Weights of a small GPT-style language model, trained from scratch on English Wikipedia: vocabulary 5436, biases.
Each number is 128 + 32 x the weight over its row's rms, rounded and kept within 0 to 255. Layers, rows and columns count from 0. Numbers have three digits each. The size before them is the row's rms in percent of the matrix's.

# q: layer 4 attention query, 192x192, rms 0.168, rows 18-24, columns 0-191
# k: layer 4 attention key, 192x192, rms 0.162, rows 18-24, columns 0-191
q18 094:190137116173165141097208087106115126164108096101113104167139163193138158111149119146101176149139104119124111028109122114156127108131123161137134181103114128124126094107103165182129155092152096134040132157108150103163117116166148121140104141134062124128134091147145164094088119179148115154178117131158148124109081122132161136168054166215082175103122195158092144167130136138139146179128153134106099118091162151101080057140082096123130179062127097073042098112179117141112121153144074092114119085114085150075141095126124156132121140147170156150135088100120098105171127167121119113
k18 096:151134124070151058097111122171199169090092147127124125132149148108165120122072130169115200143133111165114171137146121093132163100112099153133124175141081094116075115066122166148128141110076143131125126179090217100087122172102117103107129099099086128105171149120153167112082164199151174166137125087159154115109110130072142117130060127139169105111162088176092134137130144157183162110114122116094162152119160142091113164154140175146095187110112167126089214134111119116138111070142093123078049112121113149153175177186120115137151124115091119116117100102116174140164107179093120059
q19 091:147149121192094141094096070142165158129122085170127159153175126165086116127151088079174120156176104104078207091097070152175113155114100093168095133116156115148148103079118192144114148184125129120170049109132121173136095092075106149118182095093116130154058085109125100139154109145147110101136197162120100148181171090121096092138071108095114115127162157109142138147119148171099120143119138135177119142131162064119108125086090156171198174080096113121132136147156172073116163152159120133142137136105214095106109099093175132162111130121171145100111143139130156192094138136135094082
k19 090:122131100147098115102160157123157143121204012166094118163134167121121216128166141137069142121126106111119152071135142104120115172174095099161108136154163077132200118183090172149148117136122172062120132083113128136138160135133135147131159155119109148116149099164104177136105089172185156093155183151096106129165073141116094101173131136164117139118157164123079130169097143160130147102150114135172107156099129109132175127090130104178122125108086098103116164150128124144148056150138141113142120187085165136084165062094231120122140142101125100101064113081113075111088110146086160133
q20 098:140106105103049104148106100144125167154083196144117106107128113126076090095148140099140124182172143149114133148057197145138135108168123071129168111174178145102141132117126114095081115154086137157139104088068158154147158173116141139123195108151178116135156157120162119127068118092153117132119108088137170131167119118118114116129094141119124050069171136118131137196051175117179084111121082116145116067135116093156142127185116125072098091134115072095149136107201113120169098116130107206117147162177104143151089137077196076175169154112115121141101128103120133123123146188080135142
k20 105:085101139193100153129080119118135220127094110089181051122137170138117137088109110084117115172161149148140101107132164170175109090136121143130135121155168123112077160175106216131172122118113115140102128105123148111164201160047138089133123119137078184151119154160083142087084121107083128168137119118090132101125141142183182103136107160115117099096098074037155180103147149115130089152117148209190117134107106094163069133118143095091172147128132156122134087114179095081136121127176146089127169121183140110143120109130131140099093156144135119168143107109143142100085123164089076173
q21 089:151081155176145156093155117174094161125155159089066169102130158064118147135142123105166124085090155160107093113116152137074147090157162133168135147104175114134143083152153185168123130148182153189084158106115137155096119115112121146153112138123130158138132075131155113128134153076114150140105114128047050131163079121123137157146104160146185111138168129133089134105103173135140137051108109101095082094124074078143093173160113151105161136177083198175146056052125099151116145179196126078136068116162176138118120078128154116125124147144080097084154133127174169142121167098110134164
k21 085:162123068098114161101083124168111166092153166161175116093103144117155118099177157100162151091173115146135137176066144121156136100151152128157090134087197160171146172173156179152194159137153086086162092070150121053107102151146132125092151123061158065106125118142118093104150156126168167109148123140092142112116095093093126069160142128103120093132182135118122084082081117176110167139160161098122120093189185193117157120079118089170089123125159196113130097091131121095126063097134142139168118173109137097093105125138087119101113133146127169158106118192136135140096045147113112110
q22 086:156137134104139162129095122209135159100099113165124101064121140141149069099178140091116135110122155155100117117127068093133187110149158131151107094093079123125133125099158031133071098107028143172152126139149136137112118116159219146103146135132105110130111139129107122136153125177073124161183118119118116128066082182109206110144109140175180087153073063144132148134106150139110130144122141181082149085133179089101127130122171152127116134121163163076114200157145138164086115107148131160146104140125103075125112124091143154125137120147129129152149137144052182084182165104206102113
k22 090:127094101163071090155163095110125083138098123155200177108089187130140107139111096130117147152141177109151118158158121073114130140152122118119137131138083078142128089120185143118120095166119122179129166106106107095170155101099170116125083136134130103116147152099128132140205132140149083148100095057156114157155140070182155124125108111162161155168133124087115197131141054128119087158167176119102140112114140135093151170138091226157084104071115148114156113169121109149199181185111124171100121079090117099106116104107158182112101123115154134096089066185093121100090045171163136141
q23 092:109155141172119114111131157115164145099145102129122100107185139096126127042141087155081134185118061124087100170101165090124091137177144149112044120119146075131145211144141114126178080139142063119163162122147115127147134142072099111155171148098141092146154149141069094130160179169149127169165145127088164054161111126084071155120168100138147124155077123200134171142106167082128146074090134154094140101166087104145200152110134136176071073089149165113174104148115094143154154186135117102109176128130148116082127134101133097111143094140104124183132122160138073139146127141118069119
k23 094:104133139092140148136099138111161125210145119110127150140158124169098127111159144126138096098159136155098126122174195159129119187179140165135116151097171147098124085179092147167130101161100105095133135087096108128164113127159111173137112175108170135112155115095087137155124152095146047138155128094211133104074153052091069174116109203087135106139120091122101166104063182086075103181141151135123104165121172097127107061170125200179092109130134130153120152113125111157129167150057112155142127127111164080077057127150129188139116079140111142117159115121146141162072134103150169087
q24 095:125119203127115150083171134142106139059185050126105058116091115113117164135136138093126093164108113123086133095158126107094137139167127178049090139144108154134134141134144136132152117132142084105189112111141141123168083142156065131136161129129156146125138128162145081226117118179089121192105173174120144142102103163152099070160159143134107135125141092098055194153078085101115101103146126142115139166123180191162108137182103103101115135127167105159150115076127147108088154155152157120149131207125152182065102189101155095140124074069130093126111122095161148155106155154094106106
k24 096:108135205088132119087159153120158149145177100102137145109132149164160158136150115129137121208124149161073176148117125110163135102153102168081128155132149135175093152132120135106084134072135150146128203143187122080147076096138193122169144098201174114117168106144072154171149095142153090124073175128124098165122147099144105100129105091176107140135072132178096147170085090120148109176115155115112094206146113163121087067123101130154084121188165100085087104088113075091103108145153170137062098120157171073114082188151099127108147133083134107164157119145130128092082111105094125137